config.yaml
d_model: 192
n_kv_head: 6
activation: "tanh_gelu"
qk_norm: false
attn_scale: 0.177
bias: "none"
parallel_block: false
init_std_up: 0.0361
init_std_down: 0.00901
beta1: 0.95
steps: 2352
Each number is 128 + 24 x the weight over its row's rms, rounded and kept within 0 to 255. Layers, rows and columns count from 0. Numbers have three digits each. The size before them is the row's rms in percent of the matrix's.

# down: layer 4 MLP down (transposed), 768x192, rms 0.108, rows 669-737, columns 96-191
# up: layer 4 MLP up, 768x192, rms 0.142, rows 670-738, columns 96-191
down669 103:136100150128118094122137148136161105149111119117134085126144132127158125121161100122169097141134104120103135121092120123114173086074116137168125147158136118118132120124105139162126175116136136136163132092152118102127113152137140128145140141076070142118101115134140144075138146083120168135
up670 102:057112104139132121125125127093113132121118143111094153134114148196141072142140147116152116178127118155143120116121131145141072133086122117178125139127125112105108169123133121090113124132140110090124127151114140143151149134130095141158113134104127125137079167129116105149125140128079135111
down670 101:145156117090105142157128149164133141116117095162139120148133088131096132096102159088133136079139105123122143165106114104119116121184113135083115115136161128094108106124066104174106166104173099136133157119145121099145167106095131134102110177134099131061169125113150119102130136089187146143
up671 099:124138120108111098149114096076127115102166136126120081125133118141087152144171116050148130158143123142137098120121119083114123117160127129131112115165123176163098098093121145134132108119166121185107143127166147131089120112145120100168101089098159100114140101135148091127118148175132170141
down671 108:094139158155134121108171104160100087144102146110102124101128106125132136131080141150105177096104111122131124158139078139164135102143076126106118142160097108160122072145167132100136139138127122132138100102122128165150150104082132113144130169131110120141104117165131164128183146110157161125
up672 088:137079116144128166108119123131134115135087137123144127158118147137172135111112141139143161100135147129132117113098154124124148146138113114125198118157105128163118170096107110114143112081151109138095118098133166139128111147107157065129106112122114132152120141087099163153110135118096130132
down672 095:141106126133141102107123112128149127122147141109144107145106107128073131119144157186095122150144132120087151113115146105122113134105159112117167117128137109091114096151158112163130137164132145132128116142138097133130098128162150215144113101102123142123124136126165075132144139154139114148
up673 100:124143130125126095105123147137134097128151078134134161139106135121138090093126114116120108141139105149139099104087159152200124133119129141156098122169101111114115160128118143081123174094176114089129099127112118140181120124144111150122156102117138162120132127153143195117121123134129095103
down673 095:107079136106152138133107126127131159146165166133106069158117080138106120186128131150126153110133106116147110118157149088140158145192133132152131109107094150142156127133143136125134131122042150167135114145130167112126138126122119098151148120109109119149124147112133066106146101128141124094
up674 108:136118101092119137122148112114128125120137139115110170165109091098126170135150126141151144158109106124111138124122128125129112140156085088136150165118130116156139107094109141097170148142134127096119147084129155123129103117111131154160097101098172097132154130150073106097153132087145118132
down674 104:165086116157138148105128099138136117113107147127146111122127095138095146111130114125112106147147114135147131063126127094127170169145132120135146123080127135149123163188142123142104105107118182082166111100105152099103127122139094164134156138124104103113111151153130124161153117094175119112
up675 094:065119164095141091172164135144148121163184125181160132141130166142084149149122141118127103111147118128161134120147111169146157118142137140104088135125114116105134187134105083138126110144137087134112155127138143167123099093110116116136104140118074130112131150105107106124073159142109132104
down675 097:084096147129140116136077131120108095121126173137152140142194126140143151116159106161116147109123114113140159123140141101120121122120162127144142158184118104127139118191117189153114147123114155150130175142150137129087145132113128165140051142117123111134104163142157138093122104115160139106
up676 105:117145124116120081141115101138139134098116112091123137146144139117120117139137126109128164130129135107132120148142150141140142114146178146108103157149114120142171139090168129149130152129136111103174136137158126129142200154119143160150132122110109082106157120131149133116126084140110101125
down676 111:144159079142162133130074151092101103118113120167126123109084149160125146117098101120162117130104102116140128167141135141089099129151132172136137093108157142107113137105129122126116120100110156140135141198109127155112121169128100153110121193113133119113138109141171149143137143131109112138
up677 101:133090105140118122187159127123147128148088121094145143179142107132137170128161111158097118131103117117118142171123166101135141082117152085156135132103100149137111129138142168112123145105115137157105145120144155128136080105117119166093141164110130127125092160153128112160098144114098089156
down677 100:117119108136162129107150176098116143121149135128113132087163096142089089127138153107121122116135180105166179096121146152143101161174108155125115118089127173145150102097146131160162150139125124111116119126165145129119105101152128137156152110148181140139178134095120154120136132090155124143
up678 101:182148153157115144175088149088120097164150139112074119108149123117096128119106116106135113145131132158136102107095140124152077120124140136159138124115113142096093062136083143149172130142160122115170168124024171154109138111107103138121139105133171140148162122118123188126145140123139139102
down678 098:087175128180184100117150121113119149134126139152108106131108161128147110065120135130117162112099125072137139148147142143122093130122130113115160130143146109110139152102112131160171138139145150143147143156119134128145115087097129124117098105087101168109121082135108112117096137166114119124
up679 094:096131135131104173110127127140170140153139129111124174127076172174138091171153094124155132133139097114141130084186122111145142109157132110130157133107114114147168099132111141124146179128109140152132093119097148117117123127093154140110183130175146095104153173116118151122123155161130149133
down679 099:168149147130156109148145196113109072144173098147146087160141158119166130144115132157099139136169111123138132176113134127111120135176119145124122153174150160130100138082124140100123113147095151113153126130100142130159128165130088111100112138154147097139128127146132118161152121120114137140
up680 101:097157153135098117146112081138128142119163111109128103102135093165123121103114109124142091115121166149113074112141134131159110104135171133136125139133106137128148132120137101114138073147122131106117143108164052106134142120128158150147104138122150162126140140127120134067108111146150098115
down680 099:142174138109138141105157102106113089094109153166139150141139112133072127145126126120146179150087094138095111164154106127109147091157099104109101139131120126128130110129165142119114126100119155119126073101151099143153172129151129173117107180104088080136118106148116114108139113105164129111
up681 095:145142119104125142114140132140092068087139123140177125108125111132139156119154121112115139132117180134160116107171120190161128144119116137122154127083101093120072177136129083115161129135139157104139106137157142138129140148168095123124120135157129105117165150136110139136106117162100130132
down681 100:121065155116146127091125111099075154091095139159087110163162109126106100124140143128103151137085125137120137064096168166111118126162134123096161139143108124145139107115126142135121140104126162109136141121119102079108139127118138104102129134182102131078125131085117141116121162093106143128
up682 096:127109073134100125162119138148096139145154185131162144184158118122112118103096153117130164147102120122110107145139144122143140109132116157142157106119123136115094135134142132106151155128081164134157167133134112135154121120120088115145151112136119104121157125112139121102146123133112116137
down682 096:117140134139130085159128096126111179119118122159105088161151152133131102135118127112160125151140121120189119077130095084142110187124109132057149145106157112135139129116131064129151145132136127160122144124164153115167111121176106111144119139153119151120094107126116095142157128125103133136
up683 103:133174124128122144086144154113125164122145110156128143125126109090191114125162142150108136133107122120100140108129117102125100104155145085180176104145113104130136129132116166159101137136152170168123115171133135095129128127119117126149108156144141144098127131100119090128099071143103120122
down683 100:124123127130156106092087151096130102103146103170129157130084138142123099131090130086100193132141123137127186127114126142098130149159095148121105112101143110126116108095134130128148176125110148119145126142113131124144129117136144088095092130154148122132101137179101124106131113123141109095
up684 105:122142074129112134166140120159103137119133103154098104107145096104117109124182167139130141103165144116167140140147152146162149104113159149089131151086113180115123131100114176159188125145126147138104113146120170143155093122116166106110097091138156076114138137137134140146104118141100146118
down684 105:139140147143107121142094111144163115125140120099132121146114158095094172146100129111174102163129081159117095151141141130173126152097125079141169153094138152102097122132151090129117149138070168080093143144122137138105146113119100153166150151121085113117139132140116122148113141103140073138
up685 096:177116081122096145123146124128158141154115144130151106088136138147136110095153109131151138132123105099180138072106114128153101130142130110149120106155119142138102121166116158156137152126145097109158117137116183155171116149118136144114151172093119108150125132145084088119166100124112117128
down685 095:144169137173137182136143117116182151100110135092092134105096126110137157168097148101126105125141128155125116117110099114121124139121116175132134140112160133126131153134158135089068121160133153083102120154181150108118101165185120124124154112142142128116145143101145144146097167156133076095
up686 102:134126177123090129136114158096134138162145157110140116124112119094114142131143148119175118106160167118121057140148103155152135138108087138139105136122127098186116137135119136133071141123171143102149139116117137155168155165142090095126165121110099135128129092145066174123098130136164117154
down686 103:120156182106125130141154096172092158177083096111139179111097130139073147102112169114140125088143118126167106130139170141146149132118123159159131139130128136136141132105106122129121134154139143163160154071142173116137133124171121083120148124133113142085132103130067108131162124154148100091
up687 104:147087089109148131100129144128116125117117139162125139117128123157144148151108132099140167136126146100119114096150112132138105140105118110130170126118157141107139130105108103147115092146123147120127128147134117146131129117139122135159094140115141114126111173129149136094154126152116111166
down687 109:120142107150097120140138105132074143124131143115156117151113139085137141110120153139152113129124132094140111140141106129145146098113060123147081094135133120093171119149185082125141130148117101110112152127179140118115150147091156143112115145081138114122149076128166098107102143178112117118
up688 102:126100085125133138106120141153173133136172160122109132133181128127121122121143148070146078078148112116108132161135115125121104145092103122129146134135154106086109124100101121140113125123142144119132110148128081110038122109115139116128120106103096096115132101114124163119110175131127149181
down688 098:082147106137188170111143107111144120119125128180147134130132138157132153133134150125166165142139101111123122112162125119165106151161137134149118157132140139112099125079137129165126132121148154147084116156149106092104153132137163123130139146098121142149123128133106127113127114104126163175
up689 108:138160167088157128146147136119096117130162154127189125121138110136133153111158129153105099123123092111139117143132122167145120124128068122081149145136182145113114130130131098106147128120140135118146122113163118139105102149116100157129109114081127093141117114100056135184140118141110152118
down689 105:121107126146127098127147143091140090138143144120096134138134145047121162147147141135149087109147154125140157137167121115126119107143108092097168168139135097164097116138111162130141131126137147117108116093150115134121120101149144133121138133136120097079116122145135133098108119150120150162
up690 107:087130110150155098108111098136154146113166148163159124076127136126163120080105116136047148141126108137109130090163127152117169088144121157122117098155136104131144116141105162156142121170144120141131190123094115118137148127131099078133138117100113125104095124132090124136073153176152141129
down690 108:157119120150139088132154074125151139080155126101138122122155151148128085122128063141119146164113099122155112097124133106162143113144109156143126109121138089129118131149088133124166105120113123102123121087079138148133136152120153140103131131112085115117146152163154141126106112129123155105
up691 102:142113129129140151131104100094072097127124142149144148130151098140077120099135165118129093131093147150123119093117144115088118121125112154166125106080110183141069112091110125106121079096165154151150140084140110110145166150095115124101111155119123131101120103094145082152087118163116193119
down691 098:134137111148137155120114151117106129130169150098137146164111141125118112140161158114141150141124131147108129124124144120109140147071145133118084125118074092116132104130182153126125168115144089144139142141105100122113127142144141088089127128141127057128167188177095138127117152096126103137
up692 104:156128073109100151148125116136116146107103131078105096125195160123137119126118122127122149145132109104099171128145160128143085109121169121122129120165134127109132143161092120165144114128136069064130154144140117126125106127126129140155165128113108130133125140083102105169162139101160124145
down692 099:104135115118119105138141144118121097154155148105100186106095090103148127121126123149144152150089119093133104107171133136127138175126154146088156128126124101132126111106134130141116117128151158129108114114121126137117115123110093133124070129146131129111097140118136136154137132176135120177
up693 089:121114106107108180150170102081159147119137148149153121143117121135120150149130116110139111130155116180112131143129149095117136099087136073125100128155151143113153157108130116076151130119127111117120127087110150122126140085135091136130104171132116104132157151075102140104153145149138120128
down693 088:125127112138139120109165158140114138138126139121147172109123097136150152128129150138109078143127115132121147129123147089156125135156134106137126151157152095129104152144102141113136179120165095102100147127121151140066147110163132124097104099186153097125209122144107092114127133142118159111
up694 094:099126107166119148113148120135101108088135151137153111095118139148170131130107137157145124141131113082128135142173087128112083133089142123133079140177130073135138120146117126122102125155081146152118137110180145100169106133126118112128136102145104166089119187129164171098189124127132159076
down694 098:145134133125136135137094138077103105134108211154079113087140113122053141142090119115135110176147067128140138134111063108164108112114101110159137102148111117086109133145119116137106137095146120142123136142118132140108141139123128120128113108163131152116148119110160098126145170160101117126
up695 097:142132083110111157109083120108118118130125126111141132126111117125129117114117107117091138109117156180147100155087116148138104109163116098121099143154120141135097074171094182148149100131132062158137101147101138175142120139140164166138139110089113098165144159112123143144114144111113110170
down695 095:125096131167131071135149122103146176140086108127148156075123137115137130125132095103128151139118094116114145122159130151156129145117125106098079147081182085152145157145119135163164129125092149117136156119128149100124140114123127147106159125155124108172105131119131174154121117180117156134
up696 100:146174048145119104125161106140128097123137121116158146120102122118133095175148140110156148126138099106164147145184095140112117091125143112116109121170129131125173122133106109117143112126124105041133135129106118075142080117134127138093140122130105130094127125163095196125090172119193091105
down696 100:176128152152124151174145078150142101136128133118144147163114127125111154116153128156167157151155127140119104093143111138122130102128091101142135148139124149155109108140091121132101146131118091141136127116115130120171104112131101138159135129097136122123130166139092099147147092101121089151
up697 106:141126108166145106157177109157162136108167150119163118128140126110138106134129111124125096121097096158118145103099174142131135090115162146113149066081136117125142137097073136138156149154151170154134158130104122129101138129135134155150140125120138110115154159124103134085117082131128180148
down697 113:147091122095131094126117162135143162133114119108099140153123107130087127166147169147111132142141128112141113163097110085147155149143134123141113092158099106138122139100114126113134115142184130117138119118110128122104159113149129152115157123133123124096149143143144171181126123138109097121
up698 095:172116131104109131115119135120138083095140150100136145148141087127132147193129132111154112126138116139098091151133136130118154132113167140148129154119189141120087151115128146136102121118112100110151112116114133145124131128144149098093119116127114083124097143128152090126129128145149116162
down698 098:095173144109127133095154144156146154177120127135086120103146132119103175132093093133119129119124075096112104118128124144148163156163091099181106139134104108127129176112146115122168123132136133123110115148135165146156079154134115153116093138126114123121105154126148096168114170108128151131
up699 105:114135122149110146147163135126163158130105145123136121114129076110101137141145166133113132123111101130160142171167114088134120124143124123121104122091160140071147155117150131129139143108122093151124102107079110131113159136134139121129094140113133109138162111113133144098088120141122146134
down699 112:111129168133133131162112147146090109111125122132104132163119139153144147155147129185139137122151146096113103149118106181115131093118163163128138124170161184161117108153118153144119176109103099172165095149130095142112106144141132173144140140114140148121108102161138092149102135136107122138
up700 090:122120122140093148104095130118102135146140112149173109121154118168123113138114094102137130158135094134065104174107089100188125141129121112138138140146121132114115121093140141147152103129160153141141157113121114133144141118128194119134096086111134125122152126130115119110134153157080142138
down700 092:115120120122128094129150131147121138086156103155118149118134131143106102108143095173124093102093160149144150135146140131159156129150127103125100138105137131128105118141152174137138103150169094119125150118153123164128108120149110124116099157152118103126131186146141130097138145124080102142
up701 102:088113122140140132100117150148114155130201112153089099112111114121098089168124195136139162133190077141108211142150141142157159150124117105146083100151133150110130132100156153133117108141137128150130141122131180148104147188087117094105154093108150113143105114132124102143077144099135124138
down701 109:106111145118062123109129119084161125157105113130156149085121140131125128127125139133119162150111090110107119167092135175144129107140163129105111127090130102135171126151113122118112152102102158129111086116102041132115103140116124085140114137146134133148168126150133117147139161151136141101
up702 094:125169095102118098108133100089134099145119113106094123117038156142135098129147123113097145118152118090128128131118143120093131149116138148138129151120108140119147165101100142109118117102147143116126150120131107123077136154145104154121113098163138053104094144092151137110176108151122137125
down702 093:159132161095136115166144111156105169149132138162086161143146097098139094104108133122132153125129111126119138171117131152101147126130154112139094154104129184153097115119105131088150127136147125137164173083112139078116125100149110140147118136155142122129103112120141129139128166140142104166
up703 105:115082095142096133152105137118115134105149150123151131157116154135127134122119094123113131135160136150160135166149126110129139113108096126118095099118140091107135124150140151124119083126133142099110151102149163157143139182166140160131154118133115147139167186138070148091091112131145118153
down703 110:108140124103141124146143166124142123171116131122126109108154151096131096153115148133119095137141116139117145115181127139094100102104111140156175069118132159100144130128092139135119132111117142138127110121126085141120122117143141116152138142169166139131123120094121132157156122143127137139
up704 104:112107108118103158155159138139114135120111114168081133100129133074078097095115100134119096149085114115115140135127118137139122101140156117162158112114124162135145142109103131150143152136164123134145171107140116129126102129128105204120116126133100126124148118082126143149111130098161165100
down704 098:115180117118118160145123137115109104126098124165116115087077135133121110146116138134101189085138150130164098131159151149139122118141100125110126149105089133116099143090166137117094149127134156158108140151139094180135098105115106088157126090129157123128127142125110138145150096098118118141
up705 105:130125115085157111095136148122146141107137114125094108107153145094093179087158159138139151133146116146125130110095137149127114126087170158098134146156140130147172175085124138100147165098131102118129122092098171136122094080153149144107131117137141094105131153119130138110168140143143143145
down705 108:123133086096127129120152116111139101148121111155118076141087066141074106152065116100138109124168129141124137151131103135087127114104137147106112101148140148162164110082106128133105151113141117140129129119129099170141152146138139130111114142159127159162147108106127114180163154131154137128
up706 092:146124182124099127174081129182096102100138127119133109128129147134162091115116128135119126102127135098099135134107152145116145121127114122171137143157142139118120106124122073151096132107108178123139171127113127131147133096119149151130131122140121140139102157121118122145166112116149085123
down706 088:128139100091168164136102107116107143116132120128188132146084122100103149156135150163150097177122138136141124134100119138116116092182154125128128146143144139159147115104130184123145119133137161135099105155149126122140142150094146117128155134129125129115123102134133111125126129125167107136
up707 103:144092108134079154099120113136159096136085143162153113093142145139128139148090115142117125111131100141106168129121084117151161143140160161140139149154122147101116135102142147162141135154127138140131143099131132110139125136152096152144126136179155141094137111150085103117116088146151141149
down707 099:082114125113120110091136114150116129142138105099112135140168113102160088118184127143138152107123121129175162163098147141113123125169137089138111138122073171161144125127119133131131133120169140148128086123160129104175138153112115134118139083162114170152108087154142147070125116088153126139
up708 093:137137137156137146115108129135148077108068110160115091121122109132149124084117087136178145152120137116123166107128153133122133111123132127080169160183108189117090115108098092142111132124090149177148116105172112126114127158066166149127107162122138108126131150147121101137137121150132133169
down708 099:104146147132131063156157119127100159131107163116169173128128115102162140118118157137131148092133113150103132142160103150104142155164116101133147135127114086152136178083142120140149114115148104148104091108123130135082100133090134097112128152131108134125120127134121138121109135105124133132
up709 100:125135148140097129123105150139131129101151106121146116163077118166110130156146122136135092152132118144116109098132114137120135107147077077120134141111091110091151067131170140157109140161115145176116147131127117126110154125115121199124112121096120107096140104131090180128134120105126117145
down709 100:135135121137088137146087132150123167132097117097157162104124123130160120121107138142125119148150102146120185113094080162140129138146077126126146089114103147088126137124122177117168108120114157125129075145118151125080121149109105140109161136183123146123125071129117090096162116123124091146
up710 092:118132077108111120148097141161121100155153111141155170155126122106113102130127148096141110154135145122142115141093139140069143147151125109118110119119098119168137153154153144160137136168130102154111136102146148114171114154109129126114115123154135150138118155126111137151099148143102140134
down710 091:110195192168110137125115126098120114141084163144100125139157173143110126133151127143117109128128101160119164110146128148133118137131154146123079117139167129094112127146151131085126140084116101048135167124144129115114133105133127099148098116151104141104157119129118185132164118110100107104
up711 102:099182127161132115103134162101098124098118134122147129133140082074122143101103181147153142125126155140143114109113125160156086129112133137147119111142093144142129149180149126119185133144119080135126120125117141147139166136111141162171144098120116172147112164133108158147125146131097169171
down711 102:121137138136156146145155137134097106125161135131148121141118122089136124134209087137146111211135113124132203111128162114141155139125113134132135114153140114131126144139102155157103166155145096112099126109140153117155083127079136137123142122123090114109109104155140158118123105169157129116
up712 098:146115073142146149153121116136123130136097176144163186126128130096152093114107164155137142124098099147150109121135149104096101169156086121123138112089129147137100068141124135125089117137114196152124143167123123121143127135138131135101120150085143130086142142146118169114168116100139109173
down712 097:113121177120110130144086116125147102120151096171109081164109152122127156185178139105139106082188127152120099131088121129169138088143077129131121163110119127122143152098125115155124121131109134128111102155129127155167136114123119118139117111129118145123122164124108083143124143127128121111
up713 099:122092126096115147096130140136109111144158148131113105127116150129139127101079116149143119125117121146124122128113121132141133135105127145150107166127123137160139146105124068097135141133132155138109108134116091108135130152212075081160123100087127134131115060130147136128089130119107141147
down713 087:137115117159127098131175090187131147151166144141160108124137131106111100141167146143122170121166104110153104123135122173120126133094136127135133146112136184158135125109177109125108131129100113088147177128153131122181144113092148121091145129128159156144153106125109139093111194155156092160
up714 097:112133093104129092160130111092137131120091136152107151163134122100134157153106139142165172131119134118135156112103159118134105119121165148156127086169128125125095148099084156143111122147148090117119129117157121123139140123137109090107124118108105127157091147117118112103134118121117114161
down714 095:142110129134084134121122097132093135143080149125098163187109114116115108117122078095122138095123107111142158113153155147081131110097151098151135108102161133120168123114132113109144153110138126098086148141118119153144153128135146153170138145141126122131115121160105163169109154097124171148
up715 097:115099109108137134159146120131108094111152126119111116145093118139153172115122082132115137144146136151110115156120151138118070169121153126107105118141132139100140101063094104146119133128138122118095123121137176133120133086110123120094122128109128152153129143114152180130162192129075134150
down715 099:143129125130127135107126115088126147172149143151127130086113130094123098108169109130138149119121144112154086134107173077130131150082093079154113151112132148094136119110129125103134108111139125177129100110161114088157101116105136140133126082137149125146111105118131157133138115149126139088
up716 100:128109130131111098156123153105136079092128151131093155115124112151157135112102128113148140110120153141093127120134149113181130104142115152120131104131099100143125138140118144144089151099102100116134096099139107122116119090144122120150089095091121127109138139108111104100105118142142135142
down716 097:137090159114162130081118101127131152141104137163082111113152159095101126184117125155134129128118125120114142147139115137168123159173093114136134139097133154116125125133129126137126095089105138118102158111127131155126126145121126111108115158163088160112090159181126167126128102137095112156
up717 109:121152098133134127146130155144096110094122128143083122123158128113167144093143077139102143115122133122154122135135113121115126114160110126106106113147145154142123158106058112116146120113142138126156123118117141091103132121128098096174127107106139155154159126147131148129088070151083110129
down717 114:134147157115126112123134129126167110131111101146144148113163128149092121092133071109100113114147136143123130119173109142104102138083104152153126129131139097171173139094159101101117142116164137124112145078174124113099117166140125105121136160154147149174161145155090130099104087152089183151
up718 096:105147151108089097120130128146111089101165128088147096104151106101121158134176119105136180128147153117172145139166114058132116113126126158114121123152145154119109144115167130121117165135131127120106122111126127155175151157143068142077130126122117156166121085106137114098111128141121158122
down718 109:166182081113126108139172152149122136168151127136121128118135165117114100117117120132139053107094114131141121177157098166135126131151111111133130104134169122080085131142150142144146116090103159088115146114157149156127133122124143135169142142125141102144110141146115132162124115119159114151
up719 100:119076141130071157134067122144136128107139130114151155133160130118116123124109139154147150117107109122170143129156133096123109149124155121182090117085131125147122128165109136104065155139138124135130124162138098161153165135127093110084102100100087165136129139116048123107163105153144105132
down719 093:129141077141117123118144076127150125123133074159157152107122129125144128118140109132176181154102164118161102130124183147097158110126098124118167119129101140095107104137131122121152147151071134117156126114145123155105124140088163166150080146119105075137130114148158119173126157142095101127
up720 098:097113114122122148131087170150135123113124121183111103124113150139094130132151136099140135110155105087195138117178142125120132108134085133126174102125095160123116152129108136129121117072096167145131090137170125117127137112091151145111134132146160109150119170127167105096128152152073133126
down720 091:137146113112138124116147140170156132115064133144147126130152103143092167106123124134089156142140105111109129118121140159116062165132140123122145128126137121082141150154109125108129145151104089091142126095131112140153118161090095099128104166143152146114123105129137174138131106160130113080
up721 107:099055109180109134115104093150125140130153154090150078126116101126086134118141112122145148097140130126102146115147154133107169094158149134128116134157126144136091129142135134141140175133143155113120106119145149088176131109101090121151106136134149113128116090090117126139168138182097131140
down721 105:108127132120136109163094108110107125115123123154103124107164137085096107152119129141130132134099111113122123135129127144105180126122159135116112138143120150134039144115143141124160096156115117140138135141138118092153163156153125116134158141123162138108142153104122158129100141132111155125
up722 094:157110096126138150084102126155106131165154141103120124108150171152121121113106155147157143176106166134104128161144102173129114105123097124113120110081117139138125170118081114100112118177158091122103128154069169108099173128138118125157160136140096161124100129114092179122127132093168115105
down722 098:144119083125114126126080141145126115090150135088121106095117120130118124115087144140092127138147124127137119122120138064114076118143132103107129151160139138144136144096162118108096103132101132133171122171128159103111107101120132124130143149134160129110131094107153103111181124136136168126
up723 098:166115133103096149132150135100112114092146145136139108130097162128150125133107126135134115121123114129142139154132151114134134146140102183111155153125095097112150098096141085128109087136132091101088139155145168142128110112124135145112117146096138128115122137141146135094094137147093159111
down723 097:131130136143096125131154161142127103160123100149187121185129125111150113133127089136128126117105141149145123180146130127135131154097099089123119149143158133127126094134125147127143129143140115153090155112153124068118135129106162079118142168084125154163166076124139121167145117132127117116
up724 105:082139149122147095114140143069096101088116127129101107114132103108136129143147163150136081100148142116107131101140142125127129080147114154104176160156132134110132125093093113103128165134129091127105144134099126133094182071161145112139100089098092105136128108108119129154072107109128127156
down724 105:099099132105122132144107126144107105106152119120150127136153150159129172111123080140107128116134141191144085140130108129083119167110087122167118149105118113183131152141162162110157096139135109147111123139135165126096132123140119143158127084130115096143110153125139116128091114138136113139
up725 098:131134145079107144123122136109093139099142123157125136137150130096075093089181122160137106110157100141113108093108126138198141127127120125122132132152135151140104171134169144099181100136157131099153102154117185104177131149136114122158100112139144119113151136135113174126142127171102146131
down725 100:155085137154126172123158092091112132143086147095137135144112141150180146150112136173155085121136129124103173136137141138109113121140132131122138150126109093137145102101109148127129109107157107084131098099174103169143082129115107123127120156118127131113161138109140144173091130166127120161
up726 097:103129108120125062139144170155119134103100115129152173155144122119118141131153130086135106120138128148173128120141157105104113127160152128082094091154101166138124149140115135158116123134165078104082136179149083132144116090172113154116126112174117152173162151100134180105125133168137145123
down726 094:134086088101138111126098131140167102130140114164106176101115122184102071122122111157140131104138143148162109164118153125140123148158142130139136114069143160133161135180111160133140135102127106160119165111084131166124135144126146145136141093126120150095155137146149095080107169097106157134
up727 103:131157125132093089140156151088119112142119110146141162115108119137108129118099122165126138122157098143119110119142112109116177114124158121100135119115153099116160136134151148107095120148095064143115111121127142143151118165116092105171113102152091101108162137132138125188089130141182109151
down727 105:135168109139122132134057108177169131084125118138115132159111135097133171138153106152131133106161145160144150116125104163153102119193131118104122132109117108142085141066105113168113123105136134125140130098110138114151136126144110091129091099154141155120111112140105088091117171135070173102
up728 094:129136134168133135163145114147124100138138151105094141125157118148171116083159164107135130130123130184112068143140129104113108138115136163132116147131164121130141101119120150127140123150162080115130117137071140140120097146124141101131089112141108136125101098130112163101097136114123134124
down728 095:125132116122156137125108150164200107117170138134134113158106105125108101118130132132157137123129146104148191126131127143153145126146124126109211089143101091140108142127167108173081116098095138146124116137128139134106134150121106141138138157121159132096130142088133106120115177134126143140
up729 087:120158120131072118168139122139129094138132139174131132175102152126127090121163157124093152159144136136160107165137127126162137136126145113116113109130133122152108129087151115094158140178123111135156137142097135120150096077122105140123129145110104104142118155095129125114135155089170096117
down729 096:105128140095139149122093120154151153130121100137171129170153159073140057108121085119171116146141156144111086088128161148098182127108112109134164120129168118113097111167140091140085113128116126111073161099135149167154123158149117125114107133107120127107161098114142127154147133128134134115
up730 099:094173132098130098144149154120159146129158131135091103122106091117094093134153140108114134138112143160137144077182106099112162131164144101117152120214083134100161121135139165113134089175135133099129113110122153117146124085117132091133147093095106115122125099146150159102148128183111104126
down730 105:131124133125120156110128092113159144155132096164126142127127099157133113099167110101099124121140152108078097090126109183130116148119110110149158172118093093142099128141156115108153116116118127157127110183102155124132102098127131128121105159172118113134167127162157176132088136126158133134
up731 101:159129105118120099152100158168140156091115099089125107116129132143125110147130124117172130092143110154145119159160077153124132109127137154124152157139142115127107097136126103162094126146159105110120113128104137145111128153182111087142172158106123123127090113163148087132144104128094117113
down731 104:109066128144105104141134176064106159117139146111158128121113167120157170109125126127152129119145095129127132100107114119133084139134083120111127082118126134101112113143128141101138086154111115131110135103122136147127078095134119113154141108129131146138167099168094073119105128175095135166
up732 103:140137153178131134131129117147149152139130130098094117104129099116155111110096104153118122134094125117141134108131161112112098094176129120100131096104138135148159136096144109133145106170112132105136109161143147172125133131092129175134154099114107106134163150181132115112183140184132185093
down732 102:110115155129113122079132128108108092141139116130134151123100143178113136188134130073126093172155134143127152185066117158121130137114129146146121120117125098121149102136153093110099116144194111122129161102115134142164134149181145121130122133131100128193142108078130145078120130089134119124
up733 100:098154122145110089150139138137128117125114095116123123113145119151140131117136134131132111179172153132150155140133146095138131146107067136094112149128129168127123210164112113123146147180074105118102114062129120170122132110143140100147155137124119148104153138113087114157124124096103111106
down733 094:124107145136152155105123131176168157127162157163167129127124132135112131136118133142082107157138152094143138178120120143157123142127112097175117134135136121111163120122110095175113123164116137084084118109139102170133138123150130089085171155095081114169104138117141122142124125116145149105
up734 099:131099097134137108166105118114137149080157147128120122136115128130144136154137116087129136129125110149152121132129138150167137084169100186128106109128117136128102117141164164158112132112112172097150173112184118157110125092163132088135115083128099104152124137144103143131144128141197115122
down734 108:118135149142106156160116113139115145112138102151093149132116122136156159112132095137147162159146158114137155151138104090066135131074137136091136130091148103145125134137128172127103128105114118154150125131087140104186147134113142143098163150127098167122085162117131114127115110138111133101
up735 099:127114113141084093128171139116080123142158117182103117113150132162131136165123152150188118131123134134141118136115126100109157154103109094102129108118165152132140126090125110158125142147093126119161140131134121167106111178107140129126125117131138121123202104101130098133107102138127149120
down735 095:114068170105124164118120130062166159153141133115124113106079142115106137150119121138144138122115126117146109118110126134198165110153156115119112116125115125108118111126137106108120155101120115092125107108135129116141142110160133140126109114105138144154112075099113128115131111116151128109
up736 093:175099091134097139155138134117129119112122114087119115131125145125118091148117161142141132127124110110155119112153119114168143170189153097162139069141116165102119114141133155121130079165109143095101143143146155156138132126091147079133124109131144118107130158119123136116170132077083153118
down736 089:141138132162145140124132151134163125144119106124119115102108160166134102121127134119125097142185126168157137122137110098134131097156070095150167098089126130170146116108109130122110135112117132087090102154114101164096086119148155173114117141114147118100132104136118133122144140150101129143
up737 101:113129124114136145138110133179144089121197170128165104122101132110144134118165123146088130108151138092137138092168143117128179149179111111159108171126083127103139151118106135130094112094085085087144137106093128117117151138107123149143095139129150137111115139138167178138147128130154141081
down737 098:136178111094120119148124160133117095168100151127132119116148109129130131136085102111163117165135080131102136127106107122113128120120097133102112123146153157153120109167116158142124122127131150154158181130126110099125089118102172134096144122163124148136145080127108126103113145123110132101
up738 093:139146159149121114112058123169142134162163127122091115133142113128127100152134156150126179138104108124123108099175135143143113119150128182145095120094122114109141157159131126112124115158140140171069107128125099111135151145172076148137167109142101122189119118110150087106155117113114138095